config = dict(
    num_hidden_layers=14,
    hidden_size=256,
    num_attention_heads=4,
    num_key_value_heads=4,
    head_dim=64,
    intermediate_size=704,
    vocab_size=512,
    hidden_act='swiglu',
    norm='layernorm',
    norm_place='pre',
    norm_eps=1e-05,
    positions='rope',
    rope_theta=10000.0,
    rope_fraction=0.25,
    qk_norm=False,
    attn_scale=0.125,
    bias='all',
    tie_word_embeddings=False,
    parallel_block=True,
    extras=['capped logits'],
    init='normal',
    init_std_qkv=0.0224,
    init_std_o=0.00424,
    init_std_up=0.0224,
    init_std_down=0.00256,
    optimizer='soap_variant',
    learning_rate=0.00538,
    beta1=0.95,
    beta2=0.95,
    weight_decay=0.16,
    lr_head=0.0149,
    max_grad_norm=0.5,
    warmup_steps=200,
    schedule='wsd',
    decay_fraction=0.574,
    decay_shape='sqrt',
    final_lr_fraction=0.1,
    batch_tokens=262144,
    max_seq_len=512,
    doc_mask=True,
    train_tokens=776200000,
    max_steps=2961,
    dataset='wikipedia_en',
)
Each number is 50 + 15 x the weight over its row's rms, rounded and kept within 0 to 99. Layers, rows and columns count from 0. The size before them is the row's rms in percent of the matrix's.

# up: layer 11 MLP up, 704x256, rms 0.131, rows 666-683, columns 0-127
# down: layer 11 MLP down (transposed), 704x256, rms 0.125, rows 666-683, columns 0-127
# gate: layer 11 MLP gate, 704x256, rms 0.124, rows 667-684, columns 0-127
up666 098:50 40 26 21 39 57 69 89 66 56 47 44 46 41 52 29 42 58 33 59 23 23 64 44 63 54 71 32 58 44 65 52 72 45 48 62 46 14 29 49 57 40 21 42 30 35 49 55 66 52 73 52 53 49 71 38 49 59 60 63 40 23 38 37 34 53 23 41 34 62 65 28 62 69 48 37 13 37 45 63 47 49 60 58 41 48 51 85 38 38 41 72 37 49 50 75 41 41 46 62 27 30 26 39 68 46 53 42 45 60 41 54 49 62 72 59 56 42 55 60 52 39 47 38 35 52 45 61
down666 098:70 63 60 39 35 54 49 59 69 66 54 57 42 31 70 65 44 50 57 26 60 62 90 42 67 73 64 62 68 59 49 47 45 42 56 70 42 53 62 39 40 60 50 52 38 61 51 22 57 38 61 50 84 75 38 45 51 34 78 45 46 63 62 32 37 67 55 53 21 36 28 67 59 70 56 61 41 58 67 40 71 49 69 25 13 25 61 47 76 60 37 72 60 62 63 51 60 49 12 62 29 58 44 46 42 49 47 44 44 59 44 17 46 78 80 38 35 57 72 53 68 54 52 59 56 67 45 40
gate667 104:48 40 51 49 31 47 73 48 39 63 38 69 41 36 37 52 62 58 15 37 35 54 51 47 46 37 52 55 31 57 40 60 39 45 57 37 49 58 45 63 39 67 54 40 49 48 54 32 40 61 52 53 58 59 14 80 69 67 19 39 88 20 43 46 66 33 57 37 44 54 28 66 56 32 65 57 36 36 73 50 46 44 44 52 54 55 43 31 42 46 67 59 68 48 62 48 28 32 67 46 57 52 40 35 61 55 57 51 43 67 28 49 30 55 78 14 41 26 26 60 60 68 54 60 62 52 28 20
up667 100:55 57 56 48 43 75 35 66 39 46 71 66 50 43 54 33 42 24 53 91 55 68 58 57 30 30 74 37 07 58 64 36 57 30 50 48 31 21 47 68 38 63 33 75 22 58 30 49 49 64 56 74 42 65 63 33 63 52 31 70 41 40 49 51 59 57 39 54 56 52 40 44 32 37 28 82 74 50 62 28 75 52 54 38 35 61 59 62 34 72 66 45 41 52 41 38 69 46 82 46 65 43 41 45 49 50 67 61 45 52 41 49 51 54 68 48 39 44 42 47 47 46 31 44 58 45 65 83
down667 107:26 39 64 43 43 39 36 51 24 69 74 48 49 48 59 52 55 74 34 36 27 71 48 32 45 49 79 37 36 51 34 64 50 50 50 44 52 44 46 63 30 67 62 20 55 39 63 39 58 41 70 54 23 45 66 62 46 55 46 39 33 04 17 72 51 62 55 45 70 52 72 50 28 53 73 60 45 75 34 35 56 81 65 21 34 31 51 64 80 59 72 58 79 52 37 61 48 65 62 30 45 43 61 39 38 63 41 56 48 24 62 51 56 68 33 20 59 68 24 72 41 41 36 48 51 41 43 57
gate668 097:54 39 53 26 46 59 48 47 60 41 29 51 57 35 48 46 22 65 41 57 60 26 51 29 33 54 44 49 56 56 23 26 78 21 48 46 45 58 26 09 49 35 42 26 55 55 63 69 67 33 69 06 58 69 47 54 49 67 75 47 42 53 51 42 64 54 69 47 37 37 56 43 31 69 51 45 54 52 68 62 72 68 26 40 40 51 49 55 51 26 57 58 17 55 64 48 29 48 51 20 39 62 42 74 90 45 40 54 43 39 44 44 28 47 67 39 70 45 63 46 58 43 67 49 73 47 37 21
up668 094:79 41 72 58 20 39 43 44 58 39 45 54 40 42 43 60 47 41 27 54 60 67 28 64 55 38 42 35 60 49 40 51 59 27 57 44 54 63 39 42 62 28 35 25 49 34 25 38 80 58 50 59 32 54 64 54 69 41 45 66 61 17 45 45 52 46 37 32 40 44 34 60 56 26 49 42 54 55 32 60 40 33 55 58 90 61 62 40 45 47 62 58 67 42 37 52 28 37 40 48 59 28 54 46 12 56 34 59 70 45 45 64 59 25 28 39 62 37 68 44 58 79 34 65 52 33 60 58
down668 096:49 36 55 44 52 54 44 58 44 68 40 52 55 31 22 60 43 47 39 30 63 70 59 41 59 29 60 54 49 71 28 44 34 25 40 29 58 39 49 67 40 49 33 69 45 38 17 54 34 41 64 39 63 52 53 56 64 45 74 40 51 66 72 68 23 69 42 87 42 25 56 53 71 46 42 67 39 57 40 46 69 36 34 58 45 55 54 64 47 62 52 97 66 51 13 37 28 45 25 31 62 52 24 50 42 50 55 68 53 48 34 61 29 30 19 39 65 36 41 29 64 52 53 37 23 42 61 62
gate669 109:74 44 69 30 44 46 46 32 61 45 39 46 64 70 65 55 48 48 63 50 19 41 29 51 39 43 42 17 32 18 53 32 59 69 22 63 58 43 36 40 57 48 57 63 58 02 55 31 44 22 31 57 56 54 46 32 27 72 79 53 31 68 36 70 49 54 57 67 46 70 51 48 32 62 45 55 54 50 95 65 72 48 40 37 52 62 47 59 70 37 44 33 39 60 37 26 38 47 74 49 56 55 31 47 31 51 35 39 64 76 39 38 42 70 77 42 61 69 28 71 25 76 54 59 55 37 47 26
up669 097:65 63 43 46 24 61 28 46 69 22 49 59 76 54 61 14 53 44 29 45 47 68 48 52 48 56 50 33 61 33 47 49 39 58 38 40 48 62 59 47 76 49 59 37 86 61 36 47 38 58 49 32 57 68 31 58 31 28 38 48 42 44 35 43 26 55 59 25 48 42 33 47 36 54 53 59 55 77 48 81 45 60 52 65 06 47 56 08 44 53 64 22 50 65 59 49 55 24 80 23 42 89 84 58 33 77 54 36 40 71 23 34 60 40 71 41 26 60 28 52 51 50 65 40 21 50 38 47
down669 099:61 59 85 73 77 47 33 37 44 38 43 58 54 55 35 74 52 55 66 58 68 55 55 55 47 58 68 65 76 75 66 55 21 39 62 45 70 50 44 77 51 21 47 57 48 48 66 43 34 43 39 71 24 47 35 97 45 27 40 41 54 49 45 54 42 57 45 51 52 55 47 24 02 63 60 30 33 49 14 81 53 44 25 65 41 19 43 60 63 56 41 48 65 54 72 61 55 46 35 23 71 69 41 57 22 37 56 78 82 91 48 35 29 28 37 56 51 21 38 26 40 53 23 22 70 89 81 27
gate670 101:85 67 35 55 40 65 39 63 52 30 61 00 53 61 45 58 77 61 41 35 81 45 50 52 38 67 58 72 57 53 36 47 43 21 45 29 66 47 27 56 17 62 56 65 52 57 59 28 50 41 73 57 69 43 34 57 46 74 52 45 70 58 47 48 47 50 39 34 30 59 48 54 28 41 56 42 58 51 23 50 28 33 56 43 57 46 49 40 50 49 27 57 97 50 75 44 54 49 30 56 62 83 41 67 51 64 35 63 57 74 54 64 65 59 43 43 76 52 26 38 60 20 32 22 38 51 25 59
up670 102:60 46 55 32 63 50 55 66 46 38 61 45 66 74 64 41 62 63 47 43 73 64 59 72 27 63 46 62 47 46 46 51 38 71 53 70 23 84 33 38 43 57 45 54 69 57 33 57 30 48 66 43 67 76 90 64 80 33 95 66 78 54 49 38 51 92 39 62 68 75 46 42 57 38 55 63 68 73 21 37 45 49 73 57 59 62 61 67 38 53 29 37 64 49 40 44 31 42 64 22 51 71 71 59 45 45 58 54 45 56 31 42 44 36 43 74 60 57 14 39 46 57 21 68 33 35 49 36
down670 083:75 46 11 40 44 36 78 82 62 54 36 68 28 38 46 48 44 63 64 41 44 54 43 39 73 44 86 51 49 29 58 72 42 57 66 51 41 56 66 52 61 34 24 26 52 40 69 31 29 41 53 53 46 42 48 56 75 40 33 63 36 52 35 47 31 67 60 67 77 38 84 42 71 82 47 30 47 62 86 64 63 31 58 74 54 66 44 72 45 31 64 43 42 41 65 79 47 55 18 56 61 43 39 52 41 66 47 60 52 37 84 52 52 37 42 24 54 22 41 61 21 54 50 21 69 58 46 59
gate671 106:52 43 51 59 70 75 57 52 60 69 48 50 14 46 45 75 62 45 39 54 61 43 54 62 67 49 54 65 21 74 56 38 58 34 58 59 57 49 47 60 31 44 49 46 38 59 48 80 53 54 38 62 83 29 42 60 14 40 42 54 57 21 56 32 22 28 66 28 42 38 24 55 47 41 55 49 88 28 29 71 46 47 41 59 52 69 66 75 46 45 71 42 55 59 56 41 56 46 62 55 54 61 21 36 58 63 55 60 66 58 42 60 37 57 31 45 55 41 32 57 62 27 29 58 76 30 39 56
up671 102:54 56 67 60 48 60 28 30 63 41 34 35 50 81 64 41 68 39 68 20 40 59 39 41 50 37 62 68 40 73 36 54 32 66 49 53 47 48 70 50 26 23 61 62 55 49 46 59 42 43 41 52 43 44 70 35 44 34 44 48 69 39 38 59 62 42 44 70 14 47 52 27 57 50 61 35 08 23 36 52 41 64 22 54 39 61 42 61 14 61 81 62 58 57 39 46 55 33 45 55 32 60 34 62 60 57 42 32 62 54 47 31 58 62 39 24 53 61 42 51 40 60 55 45 79 43 54 09
down671 105:64 62 53 54 53 48 49 71 35 48 28 54 40 39 32 67 35 81 41 39 20 46 34 34 60 55 36 57 65 58 61 67 61 55 72 47 57 46 43 80 53 62 73 39 71 56 58 40 33 66 54 43 11 49 34 78 53 44 66 30 37 25 42 45 75 32 26 26 57 70 67 68 58 52 71 29 29 73 44 20 32 69 62 42 35 38 41 48 43 73 33 51 53 46 31 41 61 65 62 49 62 58 79 35 40 29 26 58 60 44 71 56 45 41 61 39 30 50 64 29 51 53 52 58 53 49 53 46
gate672 102:30 44 84 22 39 35 42 52 63 67 22 35 56 62 41 13 61 50 16 38 45 26 47 78 56 55 61 45 49 58 71 58 62 53 53 42 46 30 42 89 29 74 36 45 56 44 59 42 35 75 46 42 79 28 39 61 43 75 34 60 63 59 49 52 36 38 38 45 40 60 58 60 41 60 30 41 42 61 41 35 48 81 65 65 37 38 38 49 63 31 46 59 58 37 65 67 40 74 62 34 56 46 77 47 80 50 51 21 76 56 36 43 55 68 53 39 54 45 37 59 35 69 50 55 62 18 61 54
up672 103:41 08 30 56 55 47 36 35 51 29 71 53 27 40 44 71 66 00 64 38 43 50 63 57 38 33 52 21 31 55 60 39 49 61 82 72 75 51 50 48 44 28 55 75 34 52 30 63 67 54 46 48 37 55 52 40 66 41 62 49 65 60 62 49 44 63 53 46 42 50 49 28 47 53 63 52 38 45 58 21 29 24 34 69 35 49 11 43 37 43 41 45 62 33 58 51 58 34 54 96 63 41 38 64 69 40 52 43 36 78 50 51 55 88 41 72 43 70 31 57 43 37 64 69 51 32 57 56
down672 100:73 40 49 44 34 44 43 62 43 38 69 45 29 60 56 67 50 17 68 55 44 56 39 44 60 49 35 49 51 31 64 63 42 47 41 47 31 62 47 47 54 68 67 54 38 63 70 14 55 46 54 71 52 55 59 62 63 54 57 65 79 27 88 47 39 31 48 51 32 25 36 51 31 48 57 31 45 54 41 32 49 12 43 52 75 37 66 44 76 51 61 39 29 62 72 44 49 70 63 55 66 56 56 70 58 44 28 49 66 42 86 56 43 50 44 54 58 60 52 78 55 12 46 54 59 32 45 42
gate673 100:58 28 50 50 44 43 51 70 70 47 86 49 69 43 70 47 65 48 40 39 47 80 67 41 40 33 71 33 56 38 42 50 47 75 84 51 54 65 19 09 15 47 64 42 60 43 72 62 70 21 47 48 55 57 31 34 54 63 69 41 53 45 46 56 36 70 49 55 47 58 51 42 43 57 44 23 88 33 42 46 48 28 62 23 59 57 34 31 53 41 23 38 59 39 69 68 22 45 54 63 44 60 70 55 77 36 65 56 37 48 62 40 69 44 42 53 56 57 52 33 49 46 54 58 50 31 82 66
up673 102:44 55 63 35 74 45 09 41 51 40 54 49 48 60 58 24 64 65 62 37 27 43 33 54 52 39 30 43 83 48 59 30 36 32 50 24 56 70 61 43 37 72 48 44 35 08 46 43 42 68 45 55 50 39 60 60 34 34 61 51 59 77 86 51 80 51 43 44 47 54 41 20 77 66 47 62 78 60 55 49 41 21 62 70 28 63 30 56 67 52 55 47 55 34 49 33 36 65 74 36 42 47 54 36 45 63 67 44 38 77 30 46 53 26 58 56 52 64 65 59 36 59 31 70 30 42 82 55
down673 093:75 57 43 84 60 29 42 37 38 66 35 42 45 40 62 35 30 43 25 42 61 42 46 64 37 46 56 51 47 57 39 31 42 46 57 44 66 62 24 43 56 54 62 61 34 65 47 44 35 51 50 35 51 36 73 57 58 41 49 60 61 37 58 21 59 72 68 43 42 47 15 25 07 48 82 33 43 38 65 44 73 51 41 35 64 63 44 27 40 10 51 58 56 44 47 56 40 78 50 15 61 71 39 46 44 59 24 48 55 54 78 39 57 71 58 47 35 42 58 44 27 39 70 25 65 51 42 54
gate674 099:44 72 60 51 66 42 41 78 46 55 42 40 67 64 44 56 88 48 29 08 60 64 23 44 61 27 39 21 34 29 47 37 33 49 43 58 56 56 54 40 60 27 64 57 59 73 41 23 73 66 46 65 34 55 50 20 69 68 28 30 37 33 47 47 37 67 73 35 62 70 50 60 36 37 52 51 60 66 51 54 63 53 36 57 35 50 64 22 50 34 74 37 46 64 53 51 25 68 59 34 66 52 48 34 47 30 14 58 30 33 31 66 42 43 32 51 09 49 33 69 53 56 57 56 64 57 53 71
up674 103:27 48 52 72 63 59 67 45 52 56 31 43 27 32 11 73 58 35 71 55 39 44 67 77 38 30 48 42 64 43 52 41 59 31 76 32 42 61 27 44 37 49 53 46 48 52 52 52 37 52 57 53 62 42 64 38 34 34 61 71 71 60 56 45 55 38 34 57 49 53 29 55 73 51 44 46 81 57 59 47 47 39 44 62 45 50 46 45 63 55 38 73 18 66 62 45 26 50 57 25 45 20 40 79 41 56 48 74 38 38 52 89 71 62 33 36 47 63 45 60 42 27 38 39 59 62 41 42
down674 098:58 40 35 52 46 45 53 39 50 70 49 62 39 87 40 51 71 48 49 52 38 43 42 42 30 65 27 21 40 33 23 57 38 41 25 79 34 55 52 44 63 50 75 73 48 67 54 63 67 66 65 61 47 50 45 36 51 44 56 47 53 00 49 44 73 53 57 68 56 57 57 40 49 43 73 41 64 47 17 45 75 38 49 13 80 42 58 36 51 53 50 47 67 46 66 31 56 36 49 49 71 42 53 54 44 54 38 46 57 64 72 26 38 51 32 67 25 46 42 58 47 59 37 55 32 60 30 21
gate675 098:59 69 73 34 29 48 73 39 56 72 62 62 36 50 51 40 59 33 35 68 62 49 55 43 34 60 37 58 60 48 59 57 48 45 63 52 34 69 88 30 49 64 46 44 29 45 33 43 66 29 54 61 52 32 47 54 48 38 18 61 64 43 24 40 51 41 45 44 24 44 48 56 61 91 63 13 43 37 70 17 59 33 19 27 58 44 58 56 69 73 59 56 48 40 42 78 44 46 24 57 51 31 58 54 18 47 37 44 56 39 40 54 76 54 16 61 50 74 49 54 67 35 61 41 42 89 53 46
up675 104:32 25 19 64 42 38 43 45 40 55 39 51 70 38 41 52 52 58 64 70 76 40 63 67 49 55 62 34 58 43 46 57 49 61 59 68 34 40 44 22 65 51 69 49 59 02 50 51 70 99 62 43 54 48 40 67 34 77 46 74 43 81 56 33 40 42 43 46 34 47 57 40 43 52 33 38 64 63 60 45 38 86 69 50 64 44 38 44 64 47 48 44 46 30 52 52 34 54 57 67 58 44 60 64 52 36 49 49 52 41 51 69 47 45 29 39 51 51 55 22 63 43 37 49 58 50 64 61
down675 101:38 69 27 67 41 57 61 37 74 21 35 37 38 42 69 38 38 64 61 42 35 33 80 73 43 34 77 76 75 38 27 65 30 29 40 57 47 62 65 70 35 34 44 72 50 43 62 53 57 34 54 42 40 64 63 59 60 68 41 41 28 42 58 35 67 65 42 47 30 69 34 35 52 38 58 63 54 73 53 76 55 46 61 60 38 36 58 45 24 64 60 36 38 58 39 58 65 42 22 55 60 11 63 60 56 66 41 62 74 72 41 37 50 69 48 57 61 38 76 73 89 58 39 53 30 52 45 40
gate676 094:74 81 51 42 47 51 35 68 60 48 64 69 76 55 62 42 65 35 28 43 23 90 70 43 31 71 10 63 67 29 53 33 70 45 64 54 52 70 56 61 46 63 41 65 51 91 47 33 36 66 33 46 57 36 52 67 54 32 11 29 61 60 42 69 46 36 36 46 48 43 37 55 52 53 50 95 65 53 47 51 52 41 36 74 63 53 69 41 43 29 79 55 54 60 48 53 54 50 61 53 50 49 49 40 37 67 49 70 51 32 48 47 83 63 45 61 55 52 52 47 26 65 94 54 49 49 47 65
up676 102:58 76 60 67 55 63 55 26 61 42 17 56 44 45 62 29 44 57 71 52 32 29 55 68 42 54 74 63 41 70 52 42 20 31 30 78 56 66 70 46 56 29 67 33 21 49 69 56 04 55 33 50 56 34 41 53 49 46 35 30 55 51 45 40 59 66 48 54 24 51 30 52 67 30 51 48 43 26 49 31 48 48 30 36 55 45 42 39 51 37 54 41 73 31 84 59 29 30 50 68 37 47 51 66 31 83 46 45 10 53 57 47 48 31 59 48 70 49 32 52 41 48 43 56 50 46 58 46
down676 101:52 26 28 45 20 35 42 35 56 33 19 30 17 43 46 69 46 30 57 48 43 42 48 41 34 31 37 66 41 34 27 64 52 51 54 29 56 32 24 67 36 15 57 50 68 38 22 37 57 62 35 62 49 33 42 50 35 40 45 65 43 56 49 41 73 42 46 61 58 66 00 67 43 60 51 37 04 72 47 50 52 50 52 42 63 59 50 45 48 58 64 59 47 58 41 53 72 27 49 41 44 56 33 46 67 31 77 70 46 46 17 52 30 52 40 27 50 51 58 59 46 24 55 22 49 44 51 30
gate677 100:48 37 59 45 39 30 23 00 51 54 56 47 52 41 68 63 73 20 40 46 25 87 43 35 41 52 48 23 46 54 35 45 43 56 39 63 40 61 55 45 66 69 36 54 35 43 59 44 51 71 39 56 56 59 51 27 43 51 27 42 37 53 41 25 31 51 52 52 45 52 19 23 51 25 54 70 27 69 39 66 45 43 45 40 40 85 38 44 61 38 40 45 61 64 46 42 49 31 55 37 52 11 41 64 45 47 08 45 50 68 47 53 55 77 57 55 56 49 44 27 26 42 31 44 47 50 48 40
up677 103:42 53 52 34 27 43 83 51 44 49 56 70 69 55 52 72 55 62 28 32 33 40 62 48 42 54 55 51 24 53 48 66 41 40 39 54 36 86 44 46 61 52 58 53 59 22 50 67 56 43 74 52 45 47 37 85 55 48 60 59 41 20 59 57 53 19 44 50 39 31 21 42 18 59 42 53 59 70 76 57 54 64 59 37 52 59 59 50 54 49 50 59 40 65 77 44 49 37 33 51 33 53 61 58 39 74 41 46 49 73 49 75 42 56 36 44 33 26 69 46 78 37 71 40 75 36 40 49
down677 107:40 41 62 59 61 34 58 42 46 61 47 56 69 65 27 52 56 53 64 67 63 58 71 69 40 65 31 47 55 36 34 70 73 44 56 52 35 55 40 24 47 28 62 39 44 34 72 46 44 45 66 33 50 63 67 50 54 51 59 57 46 20 52 52 62 40 48 75 64 18 30 48 71 67 72 70 47 43 31 51 62 41 72 55 44 74 55 60 62 62 38 51 44 92 55 12 43 72 57 57 21 33 56 29 58 66 62 53 47 63 45 45 56 40 35 41 64 47 78 58 52 47 69 65 74 39 60 62
gate678 095:55 51 32 43 45 67 53 56 49 73 69 44 74 80 63 71 27 49 46 34 33 65 61 69 73 49 54 60 43 65 35 45 37 65 01 53 66 52 63 58 25 70 45 33 48 63 73 43 65 60 47 50 24 38 31 52 93 39 35 51 35 49 58 60 42 32 36 30 58 37 24 47 43 62 22 54 50 36 65 55 55 42 57 44 39 52 41 63 45 74 62 55 41 78 65 54 51 71 26 36 27 56 46 59 47 62 24 50 47 46 42 18 67 21 28 52 72 64 46 40 55 46 41 41 50 32 62 43
up678 094:60 34 65 61 30 33 90 38 52 63 25 43 24 88 32 65 53 75 31 70 50 71 18 40 42 46 47 55 66 30 78 63 29 64 53 62 46 51 52 41 42 48 70 47 56 39 22 51 79 48 76 45 75 64 98 73 57 73 58 63 51 73 41 37 41 62 42 40 44 57 53 46 46 84 64 51 29 52 61 51 43 60 59 40 32 59 53 59 62 45 49 68 44 53 33 81 38 48 59 83 46 43 39 41 63 53 28 47 30 76 33 40 49 33 46 59 59 44 65 45 46 18 34 63 35 46 45 65
down678 094:60 36 43 39 57 52 54 89 60 52 33 27 64 40 39 52 67 48 68 55 65 83 56 30 74 63 50 40 41 46 58 63 32 48 70 27 64 39 42 45 38 44 60 76 49 68 37 65 39 25 62 38 34 71 45 59 49 24 80 58 71 28 57 58 59 50 73 84 74 76 59 57 49 29 45 36 46 56 30 38 26 51 51 49 59 78 57 39 57 58 60 36 28 29 44 23 69 24 50 64 54 45 44 49 53 53 62 61 62 48 61 46 54 72 55 70 59 35 72 63 54 54 46 40 70 36 65 49
gate679 102:66 48 63 28 21 45 45 40 55 72 60 20 45 45 45 48 64 52 43 32 45 41 75 40 31 12 47 35 41 26 52 42 54 47 95 56 49 57 60 68 30 77 60 50 59 24 53 45 53 55 51 38 52 57 45 62 40 70 61 44 20 52 77 71 54 47 77 22 31 52 48 45 44 77 73 54 46 38 55 00 62 60 56 59 55 67 32 47 10 40 44 46 40 40 41 39 52 41 67 58 62 41 50 54 56 49 53 40 52 35 41 55 39 56 64 30 51 40 73 41 38 48 34 44 39 48 30 65
up679 100:47 10 84 41 73 66 56 55 55 52 36 44 65 70 46 54 37 62 57 36 52 46 45 29 74 35 53 75 31 63 48 64 37 66 41 69 48 40 60 30 30 86 64 66 43 59 42 50 36 39 62 33 63 35 27 59 17 41 29 65 55 28 45 55 48 84 27 34 51 64 72 50 42 85 31 55 52 14 53 47 34 67 42 53 58 78 66 56 57 50 41 58 23 81 40 38 74 43 57 33 49 28 64 30 51 50 48 73 48 55 52 61 59 50 60 68 49 49 54 47 45 33 77 54 64 52 45 57
down679 105:53 26 43 41 61 45 69 58 50 72 62 59 75 46 41 51 20 65 45 42 48 66 46 52 44 64 89 66 57 54 53 49 66 66 48 67 57 52 55 55 73 67 37 49 58 73 61 65 94 46 55 54 66 49 66 66 65 50 67 39 41 38 44 59 39 27 57 62 31 50 39 65 53 16 42 53 48 59 66 28 47 75 53 49 72 55 41 57 40 55 58 60 48 66 74 36 52 51 65 64 47 50 64 39 49 57 34 25 57 54 98 50 49 85 15 48 41 46 27 55 78 52 73 54 43 38 51 42
gate680 102:29 38 54 56 59 36 65 47 41 50 54 78 74 44 33 24 58 37 51 54 59 43 60 71 37 52 76 35 56 50 44 55 53 48 61 47 61 32 43 60 47 84 53 20 54 68 74 66 68 67 66 35 55 34 65 78 43 58 45 34 61 59 76 70 60 46 58 43 29 51 59 44 52 47 49 34 64 35 65 38 57 41 20 24 56 43 64 60 28 28 58 56 25 22 51 13 81 56 39 70 33 55 84 46 59 53 66 51 60 45 64 39 71 63 54 58 47 53 60 29 41 65 15 53 40 62 44 71
up680 098:37 52 37 29 56 81 33 49 78 52 54 58 66 60 55 38 64 62 58 32 61 37 61 54 43 56 58 53 51 87 34 42 43 52 37 42 39 70 36 76 70 72 64 51 74 62 57 62 34 51 50 64 53 39 45 23 53 32 48 36 49 59 12 38 25 31 22 58 63 29 41 33 68 40 30 30 50 55 61 75 43 56 58 42 68 42 50 51 63 69 44 28 39 45 73 80 63 43 50 55 57 71 40 32 49 63 55 51 31 12 41 25 48 59 56 47 66 36 51 40 61 59 48 55 35 54 38 62
down680 095:57 39 59 54 70 50 31 56 48 53 68 42 36 58 42 50 36 50 43 56 60 37 42 85 34 82 41 86 64 69 46 56 85 11 23 42 89 27 41 37 39 35 27 54 42 66 58 61 29 47 37 54 54 35 52 47 55 65 39 36 50 90 70 48 59 60 43 54 61 53 45 26 50 52 34 73 63 48 51 42 37 37 34 33 39 57 71 79 46 52 57 47 50 72 19 53 37 68 28 53 34 67 54 26 56 58 66 75 37 54 69 38 59 57 37 55 37 48 41 46 30 63 50 34 40 38 42 55
gate681 102:51 70 67 39 60 57 50 54 55 48 55 24 52 35 46 51 45 40 34 36 34 45 53 39 42 36 54 21 65 55 64 52 56 46 43 38 59 58 76 53 46 30 55 19 68 50 53 52 25 51 55 63 67 57 36 29 51 66 41 58 58 46 47 56 32 40 53 43 45 70 57 45 27 51 63 31 69 72 41 50 57 50 54 24 09 48 42 54 45 51 52 51 53 11 28 55 38 57 46 47 49 14 57 55 45 52 48 95 48 41 36 38 51 50 19 45 63 49 39 49 74 46 49 48 37 46 52 73
up681 095:39 57 68 56 42 43 46 25 65 50 19 73 30 52 49 37 48 71 68 50 66 56 60 36 47 26 57 57 57 41 61 62 52 40 58 70 29 08 49 92 76 44 49 57 15 14 61 35 57 37 45 53 26 49 55 41 36 35 47 42 41 39 45 65 54 69 47 42 57 43 32 39 74 45 44 31 25 84 43 59 59 31 39 75 54 23 56 49 44 36 66 54 50 43 49 21 53 27 85 67 55 70 57 18 65 51 53 67 57 62 58 62 62 54 49 61 61 64 42 49 49 64 50 56 49 45 62 45
down681 096:48 40 57 52 45 36 68 71 18 35 35 62 28 27 23 47 65 44 69 81 76 28 56 44 41 64 35 83 75 51 24 51 41 57 50 52 44 41 47 46 47 30 60 54 48 29 35 45 50 62 59 51 57 48 58 55 48 36 45 49 47 44 40 22 44 67 33 68 65 56 32 40 90 42 26 42 76 34 34 41 52 48 48 47 52 41 39 19 36 36 55 71 39 77 47 36 19 25 63 42 61 29 27 38 70 48 44 64 43 34 63 28 73 38 25 26 35 52 48 32 49 36 56 50 41 33 58 11
gate682 101:54 30 34 47 51 62 60 58 99 31 48 45 33 47 35 66 54 28 40 56 46 56 71 58 32 45 45 47 53 48 60 46 62 26 51 27 40 74 53 61 49 53 39 55 65 53 77 48 31 20 50 36 42 40 27 42 61 55 53 67 55 70 37 48 30 34 42 22 32 31 48 45 73 55 42 62 52 40 56 35 49 48 14 45 63 50 72 37 26 18 48 72 71 68 66 68 39 30 31 54 29 42 56 52 42 62 59 65 42 79 47 44 61 38 31 68 33 32 42 53 70 61 65 43 38 84 27 38
up682 093:71 19 27 30 39 44 55 54 58 48 36 45 46 49 44 56 59 58 48 71 56 60 46 47 32 46 54 31 66 51 49 46 68 55 53 51 55 59 38 51 77 47 45 46 70 63 59 63 57 40 72 53 56 46 34 57 67 54 58 41 30 62 57 49 50 91 52 36 34 50 24 59 38 54 53 54 76 52 55 50 54 47 49 60 43 41 27 58 31 54 08 49 59 25 65 40 51 53 74 74 49 18 45 80 73 68 66 46 54 26 41 49 62 41 42 29 78 42 61 50 46 62 12 45 48 56 62 45
down682 094:40 24 57 44 48 29 26 53 28 42 86 44 57 86 60 61 67 47 49 54 42 55 55 56 45 17 38 67 48 36 46 48 77 54 28 38 39 57 31 47 48 64 31 29 50 51 39 58 76 54 61 47 41 47 64 69 57 61 34 78 64 50 39 54 40 63 31 68 59 55 85 36 06 85 37 39 40 67 13 62 54 85 63 57 86 45 42 39 44 49 45 48 42 30 62 46 41 56 46 56 65 51 67 47 64 52 50 59 65 50 54 51 50 57 43 51 52 77 61 62 43 36 48 59 59 36 41 39
gate683 095:55 65 70 76 53 47 58 21 66 50 54 63 27 33 47 06 52 64 40 41 45 47 28 68 39 62 77 40 63 42 57 21 64 69 39 41 66 60 63 65 34 53 65 36 58 47 69 50 39 47 67 48 59 42 58 33 39 29 68 39 37 43 48 54 72 51 46 31 49 56 57 52 17 24 51 28 42 47 68 59 54 44 46 25 54 57 83 49 80 53 53 33 52 71 66 42 68 46 40 36 74 49 60 43 24 56 48 65 52 43 45 36 75 50 63 37 24 55 58 21 33 72 42 73 59 46 52 47
up683 105:29 55 93 61 38 55 74 51 56 20 60 48 58 42 62 49 77 82 61 29 46 77 25 67 36 51 53 24 36 60 39 49 92 44 54 48 53 44 67 41 55 46 92 39 35 71 47 55 52 49 39 35 51 35 60 70 38 21 44 52 42 65 82 54 46 43 53 24 25 36 56 29 63 44 53 69 53 48 63 25 34 40 47 28 58 46 60 69 59 49 60 60 46 48 31 52 25 26 50 37 57 48 60 39 55 66 50 74 31 62 65 89 71 36 41 47 44 38 70 27 33 45 66 46 66 53 44 69
down683 106:81 44 38 50 84 62 48 53 48 67 49 42 50 77 62 66 67 63 38 44 60 52 35 48 56 39 53 35 29 58 80 48 45 51 57 28 71 42 45 50 35 47 67 37 46 54 63 32 55 62 76 51 53 57 62 53 43 57 36 51 31 81 26 47 59 39 40 55 51 46 53 34 46 49 44 21 43 59 64 20 67 40 28 58 47 50 36 40 40 43 69 60 32 31 71 58 37 56 08 42 28 72 27 24 51 77 32 53 44 33 51 99 77 48 36 69 44 50 29 40 81 48 37 42 52 44 51 64
gate684 103:58 62 60 52 57 53 51 59 63 52 51 59 67 55 59 50 80 60 33 63 64 23 72 56 56 44 46 39 50 73 69 49 47 56 39 63 49 64 63 69 57 54 17 25 28 35 44 23 46 19 79 36 55 17 37 54 56 20 54 60 37 60 49 52 42 79 60 36 39 23 52 54 27 34 27 56 47 53 56 62 39 71 35 48 54 51 81 54 39 56 39 58 49 41 65 55 54 54 40 60 55 55 41 56 71 31 31 29 49 47 29 58 67 26 64 32 36 30 29 40 22 61 33 49 40 74 44 70